{"norm_eps": 1e-06, "lr_head": 0.00447, "decay_fraction": 0.784, "max_steps": 9551}
Each number is 500 + 40 x the weight over its row's rms, rounded and kept within 0 to 999. Layers, rows and columns count from 0. Numbers have three digits each. The size before them is the row's rms in percent of the matrix's.

# layer 3 MLP down (transposed), 1024x256, rms 0.196, rows 129-200, columns 0-63
093:492489533372521517504513446464542462456511477487552503590460567556532560539500472486555474536488450552517464435416513518478467537490447538528506460483529491507513578529476587528501478472476499
099:478519601492564458477447503491521512530511492571482538513539543485499484540556504471477469516543557475522465519499527452549528504569525502462471542542517493527464549509457542514584480516527522
103:487455573490485539434481503523495468529509472469497528448437488554438528543512505467469496483468530499451519455492492541519508551529580472498498555499520457500545498496442562494513466537486591
101:526539521537534491537564509497503420509540482494500459524440596524468560609484460532567515545525526579519488467545434535480541501429489519483444479446549533509441490504537486508550500491504452
097:518451487581484526428541455516491523491426527500492454501502451530503482474482565503530459503603476534429458584505436440497468455545485544470497547525522498511495493530477419454585470541541500
094:520511489528473506514501480545544473519512451479588508474570484474531458516513468528446514550532459518522466513524532498456492503529516512529566493518520424518409459560516455476449480452492471
097:528491523485483522510425519457488454507517585525481428421517475503526601527481472430478493504437480450492519532559468479502577401542449427518476457519530501492457471474468549470595448564512517
102:484488490518522504498449549440517513541530499617495463533474545508474493462476430487484469527489532564549448522560583475447498489458581572496508471538405482449517451525591546492513587527530475
097:458498512451552566474534456500536537486460457500522497557505533509531466485540566444473422521472537536529488468544452555508490495506427473468424468535479550537490504508518450485502482481557549
099:470516439448510446525581479447522492517550494437444492436548503545467512465500476546544499509458557507432555547562529538516481492484497492488496609455455511442427485501502388531493543474518484
099:538502554463506550527485519502504441489457436535556436490433631513494502508466500487485599486490522550490522519522586545405583498456501465472460450496490489503562513523512513499560498561494588
098:495491488523554474470491525489457486514521525486504527533533539476537493434466492541557477529494452449499490507540483453545486424504470487483500505459422512432480514401503420524492492451516513
105:389407534501495544495512504549457501537438465499508409417396497450467537527593506533546550482550486531494486455479488505471533508495519447498505502550554523508473515503466531498501429494423495
107:446530432469534491461468530585513506431554536452558512508505501464465460610491482526527491492483585491446515468445561455491485542464459569534456533530550492469451486501518550489470532491440450
088:541500459452593465414491535476541553600548513481540549460470509477474541396528435480517477529536493474562474494534465468569556468550472502518453546540497468539530474493521569485457545479510468
104:462524567519478492532482551421469482521504527447480543505541469532500506461526526489539528399468534478497539499515461483533506457465463528523575496504551532550607505468408595496556449530448542
096:509494523476472522478489522504509528530467525546514542533447503497512529482499421477524446496545480519463496491491499462524471530492516473358504477532487522519477462498590510500528473552442556
104:550523512534511482454419514509461489496526495477500437503467498492480512550557537530490518551525426471485566479530512560502506535531537476506471461487532524567446455498565449466398509527502593
099:583448553536486539442484539499501557543492504457472482544536511514504458488534468469454436506491452488550533536472539434505532496494496490515476602472484522569437522540550516481525484457437548
103:419442503498490538468541558539455485468516538426441533462515556526499475458541458474471570494480435536574531483562482563501533437520455491536426555479493478521443553486458485533430487510540481
102:541542484527489542482452456536557441533541470513543547527471545449564545433540491436606521526477511479482503512501531535465498504495506539509539513502563476535492486608541509476433505540473526
095:518553464550408532552523511572484517478504503481470491521511498460460495534574508541502432476523528575472427520486441522445486490462475504483488479494507523551462482580461479440637481517518533
101:471510461511486484471385459544480537474498526510551473505554459379523447494490466507534520464544517468487502505533579434454503494548569563498480472555487529563491478497568558504481547484437559
104:448491424471474453536507490470505501539477525561464517423445532565448470515514507519469502511529598448508485519505508505535493510585501469522497599512516550547472503534420527450544518544444463
103:525571525483597560557447575559466463546501476467548450544508480449525529567508429521484460521523529521433561503528543463482532511441484529549485522487521485543480540465578518534510499440514408
094:487496513531550508507508528602511509493465528475484516576521520494510435507460498551520497472506477494565464515407457482497570506475498511512485465556519468480583473416501545486546440512498582
091:524541498405505515463466518521502469543478430529558469519577518565459521435550501480532464602457538477429527467442496485492453458537534555489455478537507538472505482483480411434504487510465501
092:498432500472410516510456555502498523438480632558474523588486457446552542504556499514551470559455526544524513526532536470531491482477572439555486514486581506525558420547548506538490454464463458
101:534485511564469531494559417426479645525519524486489529531451484492503469488531479512588443471499461555444538456552508534468575440529504538478517541544504553426540479439501471484533484539523517
105:592537502530465507437508457538492483490539517506497411520430523572483478464610467475505510493512530522477506450513562483545486561553463563629531454528572559482567482540496435526458522512459528
097:481462499450481511482471443455545522494568475503572508503513436536464532456480575542487474529557496594471502483508486508509542583570482567436463551502502548586459479497486605584456462451435510
099:461497485484577542437565573491507507488519445550455467545486452571525509424460543460448469477456465570496566470541480459456488552485488501494540569483545490524490530501548423537478451522521532
104:520459560564513506510498579485437470565452504450539403558515444512534496520453505499526513552483490503454522505545502441466481517522554447508543498550458530465469580479483549517490528471536446
098:507487521454448445402440537441489560481492488472462509452451484413507537493566581509493547552494578527442495517461534522481578517537491463579473537539510501439504465486562458496507539455539430
105:441517530514455450530439401605545506471564509539564482498498464496460477410480509518495474504461455558483454531475550528521521474518456511485478518473445569566448449520532462560545449570502486
094:539495513554442567493529466526533531560447498544469587453478591512517478512509467476505508548550512415541506538497499463556472551489476484516489435511556477485456488543505374518575506471520582
104:491521510479464485570495553552507571490473489500516540529532541470556491527505438559478515536509565510495463564576471502544531496483536463440539568455503470432547551492513484596493457493513442
104:513466514433514538444446486557449579546462563455492616443492489518475521534463505475433512469454589431495474469513445521506480382548540560574473474490502565472536558527416428523508455499489501
101:507466504454406516500541448604553547520570536534588486558472520429523520464471570500583450558541470496525547498529513518523563449506494542461470462460430494503537541573510489448541495488457509
104:517577566485543526472548497452416503492521583461474511531533497530447502560522466472485440575471490540481472525532462520588541495565486521496514520569465449504436470464518516472475475617496514
100:499421512481432532512471513473540544459471500548471552554447403591488509558553503570562489452432503417520562509484563488462408583517524482513591531585480499566495522446482483449517472560510496
094:513461496511477497528481543442483463460441470501402525540448520528470515522438555436574498560525528508453582505486472518493515544578540556422542598560574451509421460551452474503513519541459489
096:534490481598519478564480517528535506572478494514519470528488538471488542524468502528487522496423469476499510504443496484497483514503517518484508547502455512504527491525555480495556460460509438
103:513499496460455494525443537542532514485541397513500427469553470474567454498565498501467509474481488531537510578507489552545548504454432481553440477516492493444520580568429488554545473484425482
100:455465538484472498590444485459448460507503469438464513483516464541503493450527511528520559501490479538520486501534536495523469468497513537501458550510474490486544494551463502537480436485444497
102:438549469500541541498461516484506570476475540524565496516444487480502451490449481385515573466503474549492504513481576479483490502424466510459477511464547470509464489521523412509477526523575444
100:484523560481502424562489481429430505585493457524556494483463509479501516461516486493534525528477539465458471535456505498515421514517505415544478461548501465553491489506552450478519503493519428
099:542421477449510513515498506482495560518460478480525579537463457564487549508408458529587556442427536547476544458570478568527470479519422471513499438535542528507486450485511499494470511476453459
098:578498495485478491498521480474438477501472515493496457569463515498527498485570473520513472502533532480545445464531441487513561437541529425537450523493514461468543505456451489487489502523548650
103:463518508496533476511496526475482584481458491484522526492537515505470505508468513463465511447500454473489513468518490557464498480520453512514616580560577483509557521533527553499579582515534521
096:559552515575612493545520576463473477511489501512525548485556527474496562452503526443488521442447463443589530527511524497475503450521560571459527551446529551433525521508514498484498522566479485
102:491526478475456542491479457530567475475571492503524444421513508476470562541496536516605452501512508479525508476500529537503483488439501442475449521534438505398570494545527588482539524498541435
096:468476629502458489518486536505595534479559520437452529431447526414551494458530459532498457489553499465527452498533506505416482488390452511475497507485442468562481504493573566460521477505504523
098:482551490494522497473512530453496473486509549487454546567450534545502533535550519487465508498542512508503503488433503543493539471501471563484553547498573498520411413567421508539466518471495510
098:561464636539525473488489463535531511578438534497529466444397429462479471519499411459544520459546444479569513503515467439559464502493481475526507505462528530565524491508397476434534517554456529
104:518525451469500501500459509500547496516495517516439444506576502490565533474530569482483608494449440478510556577598498496516476563534539469552505561499446499453553495531529444565473472491371471
099:522507446511462529560522491529486516497461527486508483573502496481484431482533532510469488482525490507483547516543491533421493484536576599547535478516487506535521482451505474421486475514541492
105:529455524514447481513520576482521500463425519458523567507524427483455482488512504434464517571476532488463469444518544513534462546485591467527547496564456470520520474476497424504547522499576485
104:479458524516516556490506517518579501517464475552493503530453528473429506454438505516524447502500458585517500529483439582525512530549493527451450494531500488632447476492476517542486491465502486
108:488474455568508450554565495509523477492431553497501504477554542495506547485506476537473506518523468473542475464500542449444500448441530523532485525451537441387529556573565590414523522519533507
100:549432519561506480511606491462515535450493498496534489551593544603569536503525459509505468503476511470569460496518431494486473421541503483454571530514547522488461502528565512533493473469519507
103:567463467509473469519445503511563530525561479514433465545520533502448490511545483519511484446478484512583447512454514555487474547401505487493498461551564533473512483481484485431512531511419445
105:542562491463495534508535519449486488485495531466507432503481474515495474561537509493498526506541502464509474511526486507474543469508493402488486517511449475492442491559507482529567538544584516
098:471496479477475495538494519468493500499523539502507501481469502575552470517512547532549476547470511440513563574547454522545544519538422503545475529441528544515490520482533445439525483473592516
103:502540531453472497433486491525530471583430579492456509472508510518572557428522558541422439491561494438515509504523437489473504475478529493551476468483556517523494522541488550509480507534406528
095:489493564513547504441560486488475505440522534490470522522530500532504538543460549526491540472534461567535501442557540438466555582442511476447547450474422472484539452471500533519486486517514456
099:522558540510445551549480514459413527575506579492495588485485514575487438484454422469444556491429520529480474434551457488505494496503504511506502585526468516546534468505521499506487566548508559
099:459520509537461583487496483523549426604513539469528520522537506562554460564471492477410470458560495536518482526524538522531546598526505498403488533509473506477481492486532454387535493460474504
099:466486560587470450582432495547563498512438526599540490471467520394517577467452495493515505530513534511424503566554526497484472552462480457428507512527491511534497485513478534514511498456464474
104:474502522497429554525489518498488521486474487525476461454445455438481512489575425456432441432459438426502427465511476571525497529457522479495491538481505557522510564574493514547498518517527511
101:447474512446536487502461484489560483588490468470538548505419584508547514449516449500481497523532587519556530531440533532517492577566506578465570508510472451488502485473480507558456496523512554
098:431401501486549473482496456445521515497445462515504538498522467539558501562450498506454536500534488563455501470455505504454500446441477527525577457514437485478558475491454483459497527470502511
# layer 3 MLP gate, 1024x256, rms 0.394, rows 130-200, columns 0-63
100:506453514457427506497420528454501533463498465501501536432461412532577511454454451473493519454456490528438450467560544557459460462535541513555494479537520418526503507475511542411443529538441505
102:412489504445507452446524572493428476461475481508465528525501476468540464430514478568497466511506473548519540475499472501498580497503552519482479500447539515475446489512527462491430503468516453
109:526525485535543534478426484456508420494517510474524452516483572586459512402522539455527514515536477471491550493445447472544580489470548514504416501536422486444467533588451543505451519511454515
096:481481481561495585536485443534466509499467470433432536484460496534467541443529491535545482526469568498484443509540508446479514530530520479486570511549526457519536422530474612355559487535486495
102:468523524491474530465485535503484486515534472466475474422415488448476537492492494514504486517560562571494468468521482554515493484439499511534547515508442494515506497500584447510506548457416522
099:511437502561542596492497466514503447515534507499542499509485496542493521484521550569502484522559511496452542559573569484518476584521490505541545584519524501463564501513473481486504511468498490
101:552431469482435571555455476516461457514453487565483528524467434501545488544484545535463451491505520465555531534533448521456490516488441526481517491470505531508521487530472512462568432522502507
099:552521532466487490413452568536484470556562445485482599410562483489526493535527471588555537481528494544492463488441503527544563488471526456484536417499503579500474501556575482477525501463557573
109:534540495480502491454503520530487554454551500554493569579543508490497486496499534459528484501514438507510420504413546459453499493492449445449574526449492502533526527521556515448454515480557504
099:551471566470570483462474485478490500529474436481434465550462481547496497438535523518524474546461522456511483535453475507499494551479456557445508474479562555552501480483515486441501559479502493
102:530532480533504526481555455466522491495581475545448561435458494482453486500467529471496466512475535492510507472490475499453438476530473468492477541541595503516488522480520530563533512532530481
104:529514527479471443521485492499558566523509523509489501540533454447560528451408473469478512533455504450494521463475425531445523538430514524486546539564542519491508492532550569500551521488489520
100:432520410447471503545526499484521498499461550457546399500511436522601525496467541503526531527450487531468469542527484493518539445595457457500555513498496458444545563469452564414533556452498494
090:493519482499567493470515526493501439509490517508453505522484564496575512568437493474487578502522456485435461520498562498497441521507517507468477519437465476468462474488568447481490565517462569
099:424542483489514517507560462480424487459505478518538484548472465480515517480498484506506476466469530418531579504431508527469560512498451472428522510594464495481492549523441480572501516497503563
100:511414499541438492543461498421482455549537482497499521516519472469506519514545501531532481485576565526463571490486463464422494503413543583494491499471484485468514478489555502500462486460491410
099:445475520532521531483545513454467470528488505490453460499463523433505481476502534481591506491393469511469505485532527487491467507529504522478514470470534415555560516503547504484473437425523457
102:471557507534496501489404508438464516470546438535559467520404472589482487481472534537475561442449452524455532529576508560400560470510531595461440499497528425514564522485432450496561524569496473
102:472541468451543438498560571442509566461525552571539514426472498546572482447527478497566497558493525564502453451491528457530527482465500473529501533504471511493448483504514531482402498449421523
100:489597487512488560505467458548544499453516505496539482534474508518544449549527450520476500481492460485483511505539475569453533540517494560519555507553482515568513486551467553527571544512579528
098:494520595490518479523477458436462511516431539512550515470541496577518520448459508482476533413509509539442500523489505454550460521541478542530510444444490517557492498497470471480473531466502463
102:525546491493461539497545566499528424454492417475503527552500421529438431467544463509517485475487565496503518482464523535409431476443451475545472499537515561554520511496487525577451489446494470
100:389530537501470470567466520490478529510531497501562519549500540474540417522516515497573527474506453513454458462453569471542503484474505556524539516475486478509511489567538442468507491556466581
101:471521579505531507568451536499547488539445518522544427539530502508492544476561502517519497548430500554525493606454511520545377521544488456467473475548501442579500480521451517543503497504572444
098:505573592508475507487452552466407526466540481519495482555490436471515482451521490544595476490498510458475526524406596482508449505510436495510493491448530477521476498459553473555569602504528512
096:492561517528437558532510554449480519572524491431472500556503530500559509461420507461478497488497468484532500528555535571520535532412435521495495506479486411506516493503505483515538526488471513
100:448530487496482495520513446412491536542488465453510558538529459475516517524485505516457481547423529411489542487510583521508526517475462534467458485485474543544544412566462595541544499543495535
101:472546547543523501521485427409450437532497470458507598531512515517523494494536484543508498445538524416527549487485492507546442429478489544469495520525480540559453498531537486573487548494526530
099:408505557514581551513593521480605497466527552467578573466502555541466534527471429487505510442504546521534512505536531491496517525518474414500463550499423491554528481446484493484423486553530519
100:497554516453481563534471515475622490511483458521500513508532495507460498517460547494498532624477507476451487486487528457504534497605420506495520520500555480579531532526478565436514524480525520
106:526449542467448474498478472430552483588501494562485488484489427484438509507532490568487483412521503494542507499513461592588477510512495473510443498489447501504512521476393557471581529508489468
100:490479545456491557493527575492605496460433529498456482508470428610420537439541537473557491551468525513490560455484564496546517512447464545470501504468494493513509551518483580498517426551504524
097:438478514553473521539520493466563468540557580423524522513525462513508601498546475527489485404479474480533458485489556466477595451413464456511522498426471510420552520480490556508509488527497539
097:443518501482505506528521493486479419614500491531521550525528545473517521450489467458575498466521482541476452485517533501489472522512514478511491540503469448510456529531419508582514436484458467
091:478488477394523475596539509394451441614469493479402499544590443469508458446532513513494485491456487490443491522519526438526437449550518471521489489436590520556497428419524491471484512528409579
105:484471475512495484555508478461496452529421491478499489481550491487538499444506406547412548481466487482533536481530525490518429525538480552513452532444462524531536495502513501621542475517548538
104:479510514486580497492484432417512462467429483522554551524455549557507436432501483466553488492511500484486485533522471531478462524547412529511493510522518481518507546553427480548499484513554448
101:462556532480478503448503541498444491587504467531517535475518447508483489445495545491531430489485546493503473458499483498567498452500471522508475540441505584440508512542455505526468478492466534
096:565532393466519418457508537502450514586458511464512550477581494474503517533525489548443515553486505468473492495488513518532476459529524505540513465500538468586453482481428509486504484560470489
103:492506475484446445469494482493483478555525491452495479571432532606537516475504478543495476541450471540421448565539544501538517432519537460486450544499444412492462454431543532465430520478555520
103:514487433488525491489447461507444526550468477476554471452548512550632499499479540498561489436499473511567484538483535510461479476436537504476500494445528519537511475551449515486499493449499485
091:565444514505514552521535496483563492491439471488533469481530550477498486580522529507490552492526500518494515527486464444549408481517488441548487540534500410501515505532487465424478511539541491
101:464547514560438543501502465519490470459484539530503510488587483528420495531503538464521501509562589396490448460516449461523507528451528529495522463510558512498487561534566523554504462476470450
094:479523429502493542502525465565504493501462472562524531560481551453465577466510441471437485502521449568493462453457474534501448510499538480470501490542552431523543506514503536455458548516428513
098:486541536526575486498507562518518399580513538497508486556499481570489433495467460433490577518556468509525563434516481494521507451575487451483551589473626454485485573538519440454516488459514510
102:540440441510467516482505501511489452552488553484511537539445566526504458487470496503473505436491498481460548450538436508519562477471464477477537559464537448550598524534527461488468528538430440
099:440467477466496536494566511413521463540540466445570506450462398422485486471468508491427432453428492497436501480527491583482586462547514449477453493544480435548501459487493468493496478515495492
101:524578579465494520561450511534503464505446489505488487487502453476489431502481488513463489447530459432480473454463537509485519545552521445452481558556517517506399533487568488465494414514463490
103:576571561541518595430497464490542461516548588427450455490464510538536500403506494555508506489532483501523510528445466493448466475418454516567530535466518444494447526499476518549540510506520564
096:503530507488484536492442466494472471482557478483502441455538567536457510482459518558560607455541498564494453532457465521534345506463505503562458498484533543486592544451435428454525509471539525
103:477506541478552458512505527500526471473466534519488480502504490470426478546506406580513541467565505458507551418483497430450470585568499535459512526486501538479505461471493517507475492535501514
096:500504497523464500477498463466472481501518503492424489488485525529512480456521479515423492507563494515500486548480445499460483460435496545495445462505493411479512560538539541556528550542534551
098:514466504460557529410478547530560483615529497487522477516527488517547439556479527504505495500491505540528541532566464507565448547507435436475481572444539425494499436548467480452511463490562565
105:484502562472488470548504474475544507543450477542530572433530577480548508489491471408454522479575484499503569492484495505436488473529442472517426534378507501503511518519569417550559417562472486
117:484492504475553490514500507488516591519454498501500495456492529555462409512564465534516477508510525545494463527536541536533502548547433507491556522517507503449570495426468486450535581506552500
098:468454539526506492458519524532529452462526520487452527506483496493518489414426484497552533461514491561464521494487448471467450527505518481447497500481559524477511571410512504543498495466526553
105:464493486445575522501472527456486488494420533414501519487549501480442499508489490493554521438456559513456480497483554484446490609499481390519477506450510454467515470533545527499436536505531437
103:590553470470497533485515577468524530485485486545432563459510526511486489474530517476500565473541500550439561595436437583533509587440494476534551580504490442511495572478503426499486531440518518
102:517553517483487483561427498435453499514496528461441498553551523539522513510459490482464454458524522523495433544464519493525453499432523445495455511489475529527458489477440451556543538511510544
098:535517515547503566483500517478488497478513605514498556538551513555538555398559466512487453511428514532534545463504532441491498506459431527496514451475521547504428478499508485517465495512572546
100:513508577459468499482442479516434478537477512466453460532543505531489533529529548523590531453564496468546479524474495457502552478502486442541552417535520454430511518417445493442547529485555528
093:460462543467538540517536461506531479474456537451576511495510514540489452542478449438541512465524488457557464551486517501568479475568544458382526506498500486501481447543566499483555556552543514
096:451534513416455552527490467485501497520470512451515541543521548529544475517418552492512568497445485514497520474556490475509572464553489513517557437566520536501498528418582425532578485501442508
096:480479446555483477454478530479556522437555448535491489563510482523493505573494512474474531480457481521452510517478507504510343495541447498477545502454469490552465545494524500511580577495536531
101:518535474474431534554492449554424442504519499582470520534541483499500456522542553529460533479548502501460567456448543547473532520406477458515529480520525557498475570551524472575489598493441504
095:507538590421458496573543477465475493446466520527506509561468515503494479466518508521488496520458534507510567527498564481459461525466474466426555450531409501578514527528472479454487535487433401
102:531490445469479530525441476462519506598450509434594531532476502421461561563480539523458501455522510499546505527518444505471508549525463459512434538447508551470516440406474542579490462519519487
106:530491504588491548480482483499454535502457517503530522515493423427485583481562432558548457431455461563494503530568536527565449522523513503522459492455470441549504514538486498527479532442484474
101:465474458442445466578582509501469506519619452531514470497534459538502535406538487443477475511567452505548442491531486496491500440508527519486435493464489494543529525438484523449500524485443569
106:467564485496507532520515551468531467479549512519531504473489533492509549509512532533490540481447492398542461486497512589550469510442411515454523467445526461457527473469495455580510513524478475
100:541592465499514452546542479491509500521463489500595514475446574481473562500443494498528527576462459453490498522451546506505485407424527494517521520510512462499542560486517475510531581509508403
# layer 3 MLP up, 1024x256, rms 0.422, rows 130-200, columns 0-63
096:514487481479495493514505545555510506466459524517501498469534476481484473466470517543533542483570443596493521511584506562544520489459557511518547563492593502491517496555461515518506457508472542
098:511536550503445502467490449446452547558529522550546426539419545446449470485455531542440499474523463458537507485509480499485519499503489467546502562589523520555497510584463523500511523551498542
109:497514532405487526492497567505446454572527445558496517447435472500473463437461514546516500411523514439513511505497521581512507484393440509548519544473511482554479429512504516437503502564489507
098:481483510470529465503545520421516477500420463491495459495508504469474516455492441471528533450486456533567427534513539482447443539479475529461530509549505475474473527501565480479450518566443500
106:548581520510411478476497548534475550420532463524520429509495465473492439513481508498548446544492529476501555467491524510529533515472409519508584511534497542532506496490526561530547522476495452
095:572491568464460465564569499547523563521434593481493483472514525478597518534548477498509517471480516522508510457483430528474498486517625478523577555519474478468521463458429538484518543489486510
097:510512500427454511467454541506416442465488504491488466433497538513504500538493504524415449470502410433516489528484428489544558481472479543499535493518553539578540538493520459550560459492532515
101:547486458507515439516518533461446518481435517485481392483505510534459513528501473512497522492444494475512516496525502523524516517499443505598536477577492494447501503479505459537456469545486475
106:489435552499476537455477545493507477527449458494544418481453514417528521540462521513454521541519512418533556566575440551508524568514489473469511502492493491510458498521465537524464457433504500
099:494518450504426464454530520489497413602466473418474424565447553523520464458552402532436532453514560551555531483538457517499477482434441485534539509549467494518480535484485527449437472547506513
102:524529420499460499514573540554452571541571562462541486522485553543472485474479521487567514485465415400461557535490460491465531447501503568484476481506593526486415543495490442507503495522474521
104:563484553487453532523549521434523476443519487452513532511543456532524472550502493464507495512480509550503516550554466450489468554582522480493526461454499496386517459447505496516528506490467446
108:417489522477485528518498495458499503474553538476464518514542494482601468463589432454567493532526512498541573562482527502444542492534494491587501531537451453512501545514429482433504521436517580
091:488514550494507570533508557562475471531519519482590456497500590550505512573436530521535524446551450515400504521555543454532433458513474509480571505501487531471418513560536485483487531535430547
102:511467500521517504428453497521546519455460547509462488470492507484496487500511496586487536465504584538513420528527534436472573519501461527476480485456510461509545476483477554404458479557485502
093:463474489470578424532410459505501500427438511471571551464518498500453453525478465495474519396450485464539522474472487491513476508441568489539563455476492518476463485432498554520510442500534496
098:505480448463601471473421487535447472539497514496489414505480502597474481535500497524473615534430499506421463467539486563533496524562514501551529484405507432490537498447571495421475513507556514
098:567492500485511553481480511464491493539516500458556514510553483520510410541454520470481454555469500577567488569459493472472519487599499498508559502467435517522565434405542611473528458473487460
103:472595509476531519404575532501430508480457529490503557466473542498435534543453495486474475469500494453495573586444482476492429532465556530535470570429506542509469497416479553508489481464547513
100:521492443509546537541498472493522552440477523523423528478432541529445480442458409535515524461528611478529456540508445476440528487525528492501506507538435485483512564426463515529464519478516494
093:542530459503524489422522547484522442479542433515477470585550492488496474506542505545473483511540477485459500541416516531464473526556451489504513554502534445507465468520549515481623431520449490
104:519557533524516548523497527536469431509526517499561406528451462466568483482501527502547507536492611483482562483474546539503451456491464471532483513498468482489532512520445517549530495499482453
104:504512524450531408526568455428531506498435464555514554524519508471461505437516547482529541528522519500572460515498538498534506425479492500516565569512488511466440500476472544496499551499591491
101:465540483381518507507511503592482505506425493510531454504531559458488440538528462535485506487481579494543500458486458474555424569513518583536514500462553437554469491518506488567601499459521515
092:534612606477501499408502569486497527480513523511504526429572481500506479590492548509510538449551515510511477533484590478523514546531542425453530475484535465538464466443541568484529486509517480
089:502534472518483437505497454495487526512450526559560501489448474513476500536525548439539493534517554543469523488486555414495434511550527455553467460530510516532461564526561504518446425495493447
098:477500583500497503533526517466471513562560471443487514503549583536475486473497507497538540479582495498485564579451491458482483462518547496424485580534466538472412465490464464494531528534436543
100:464471526525464501530516481486432477513497516528561478535442504498507464485483532460535531561493444599519503445546516491552471517481502491535490543440565459520471463479501507465508525497450518
105:519536516500523474526586464551537539495496459603567462474487512436526504533459459476447511513485419466473404541504386523500465499498542490517510487554488492445512499538521467449556456530480498
092:440524446479516553519523490467525545527538496559513442433514465558425501540417528524502474530483448503490458575461526454454565535522488506467544537452497527487530550505541497466524501495562524
111:468492447505548527517456504549456519469514569463534518550478457516487553571486476491529465513498485557481484470483595491425503512430461558503521477493538500536493441579547486473477506459531508
100:478520486524502463480462523549489478589473469485509528482588468467486446552545493530464502496515488437530462472514554450518501524472515424528613533462461438445495478501507534515461460390539513
097:447577415503474541495494516508538487529507452531504511461471530458509501514443534479515607532489465481531557477531526509415486416498494453474476450467423512429565483500483502438577520507564598
103:453401467485521417464517369504532516491514467494526501530469501490515526552505459519553506539535490511522525422553491557507498552600540559528454545507520550418508533493463496457572468533451473
091:526531527535578529518530490502522583496466493509513537524430571466528546463548504455541466521515477496523496493521604487503474526419494604562494474495563466552467536503502556559531538456461451
108:444524490485514444517468493510438512430482477511529543554472496392480502502559492498561536526516570545490480459553514436444498493539553498551491511574472474456425467443544450495540470526540506
098:506532523534529564485458518473508520512550541546470461526475541562450485522532555429531461532523466535505527540460546552481479481528480514490554508494548581412533432530487474559509489497528504
099:529501553471521519480493445497430492516487435565533442554500467423443515499474477511431538445538570502490465561485512520472478478495542526523534504484579527504488471560519555536489530495461512
105:559455532455519412464460509540448493452469539511470462530470501523478499500595498554514527514480477524548531532531389531515472537544418556468495514503486511499466550488496501576433471442532572
096:496470510468525467514509497502483425456510487500555508502599465550474466455538560537463511532607452537541566538533537541472531490479509554523536502507563437499453507479455545582454495532442528
099:419461566511502459520548510486500511470459499517489530546483509506398518496536413539522538491491579454497450541496559483497482491534559486529514504548425479420474487477489476507524488511522546
091:520432492523536486500479442530513503520467508410497508521456569483557500543521441524450550473559501505440451533483479398500503508483507456541526514495525462520498493467509500418470517558530526
100:515521440502531444477526511446577521528493520475527506521507546506528480488413496554535470539516464515535525383513571489489409471503474466483522523493532475534471527505552501522439527556486503
096:452497551498527471515504496489492501548441464521522502566488506503520472426540580550459467570486429472454526492578486528500486532530419522463568540514457453477479479512486536471486498601560525
100:547518495508559491545525524451556409502526527530501455566479496538471477513491454461515558538592457535556518438438441532490570503607444451481504519494593520474447563521583476433511528529513519
105:514424530461486534462507459480513531548526431565548510486463479509474411441435467483489505499464485544477448503501524505524391506574514468504534457562517535477477438481499479466490517521467452
099:514486573512487510497510579463461487536514520439472517427474443535536491442502501496598509514498486498436465506416433576488457532450454494521437481491549481484484548423568509490511523543486515
097:452427481497528432546521466538565561467412513519495493456548542525565517522474480564541506531475475509461463526587544546474503437479487493527463452501477479508545491510499476493499423529515476
103:505437468510490503530502537466497470448468494459533528480503515473574506511493553597533489478420450421577507482493551507557496493573512537507473480520568508441505520516484519498488492490476443
094:382470449385534462529480560481518581494542436556391552532530470524548499531428522521515543510477517467536552479540434497518436594520511476517455481516520451465508488471530527480518490520502448
099:527542509410556537567483569513510522469438566532544489488528451498592457489474538529484519448510554494509518587506568520500535527475507539501533535482524568505444510591489549534413495471525469
093:511528472529450542490530417422499517489517501481538495525508529493509433507527466469458474481616446466435521544473591486522496475514469487435469522485546479487521443514577590539488463563553475
096:512473529453525545485478517599547485486506559491557418522423515516512503555496511497565466597503523515426513501520592443471481485483552475521543514523493488432512424489530458495500497560590497
101:526461469448501386498444535525500485538523496503482507511473548551425445550503449574433468450470499445566477452589457466508538511469498480488469539528446475485532502475502497482464522484532538
118:487501528507479466459475527543459500513498546479434455525511504474502562505479532458595540514454531486534562502520453435487520508570517461512491486490492522554469467459561539617502481487501444
097:575506512532505526510545446509437398481471513449494496438522510490491481524540641499454500540483503490487432500553518527544583525505529525548427550450460525474500498465429512444521485508507513
107:519525504527522525503444492513487458527509572533503543443461477458538564545478467499594554454541435569512567544450523508396491546461486464527416495507517460428564454537505564425552488431446508
102:528538492545423517400539498516537504513492494543417512512539537563462426476401507439419502527507481479501550484529472507483475492540491456465523499555481514456487432467505499487470422422486512
110:479525489565466440510526519550468468448509488587498498473514512584482508501481492489482511486494555469526561509504497517528545549495478520481478489536529478496450524498484468469471545548502463
100:505434470484521413486573476482477503506457501557481501508518540564550582499487495523445507463502501480518474527472487481486558455528489475518461474499490524507461406498616518502549489565479491
102:458506534526584557480484483506547494499486568557476505529536468433501504515491503483512495572523454527468514586533469515490491536576507463535489518395487513464564521511582513469491461508527524
099:559419484496485488428494524521449540459557546483564471502498405513507580519439501500484463516502468543531538455498525507489560526470467531517495449400586493512508519590460557467453482445519459
093:489494550488461510478485502470507468467443503467520536498492439490503460427562460458601563567413464572509480466517530522453535481514493386539449499486506504515504541504552509559463479477492491
103:445469474525455558562478556510499505547526463518554523447426482481550535524516562561509497506483470555548512477536536480500531593494451528466523475467511522470509453494497548495350462543547497
103:557592511510494457467451462512480531556480540540428541535515444468547466537488520438440526403537476491548535485488596551570490525496574461505534471513528536465557625493455491446451529472495546
097:528475582498505456508489527565547567495465513546533504527470496541507499506539493486525513455503480597473447474530425524522555492511511550560532559527502461512491456540510588492548528474513472
098:535518574500468551482552461495429464600548523506515555580510514497563488509586472485551587541459556487498521469445482458575533485495472498485531517489522490482449446525501466527452534507456495
096:462548452415479528542498537549495516560528511515488462489438529509572467558431458554553516576469486567464489517509522498489514477541503515514463468480465513478492563451519545487548494478533435
105:523528530480504529478475501422498436553500508514480515464439573575506504553516503553478495520469552460468493441504511539484457489446464478447461481559517487440452490503496542485461508456534444
098:501497533416482535506439483455571442547491517491493494559521542541517429551475466520538481518516436506507505548533498527529467501481511476433518499544476518462482470507491518452606484529492451
095:535487457583517596491512525449589413528471562415465499508491415453490532435522483510493480517498460475542524516509518532502492554513519510505483453539472412435509514492498470474471504468497474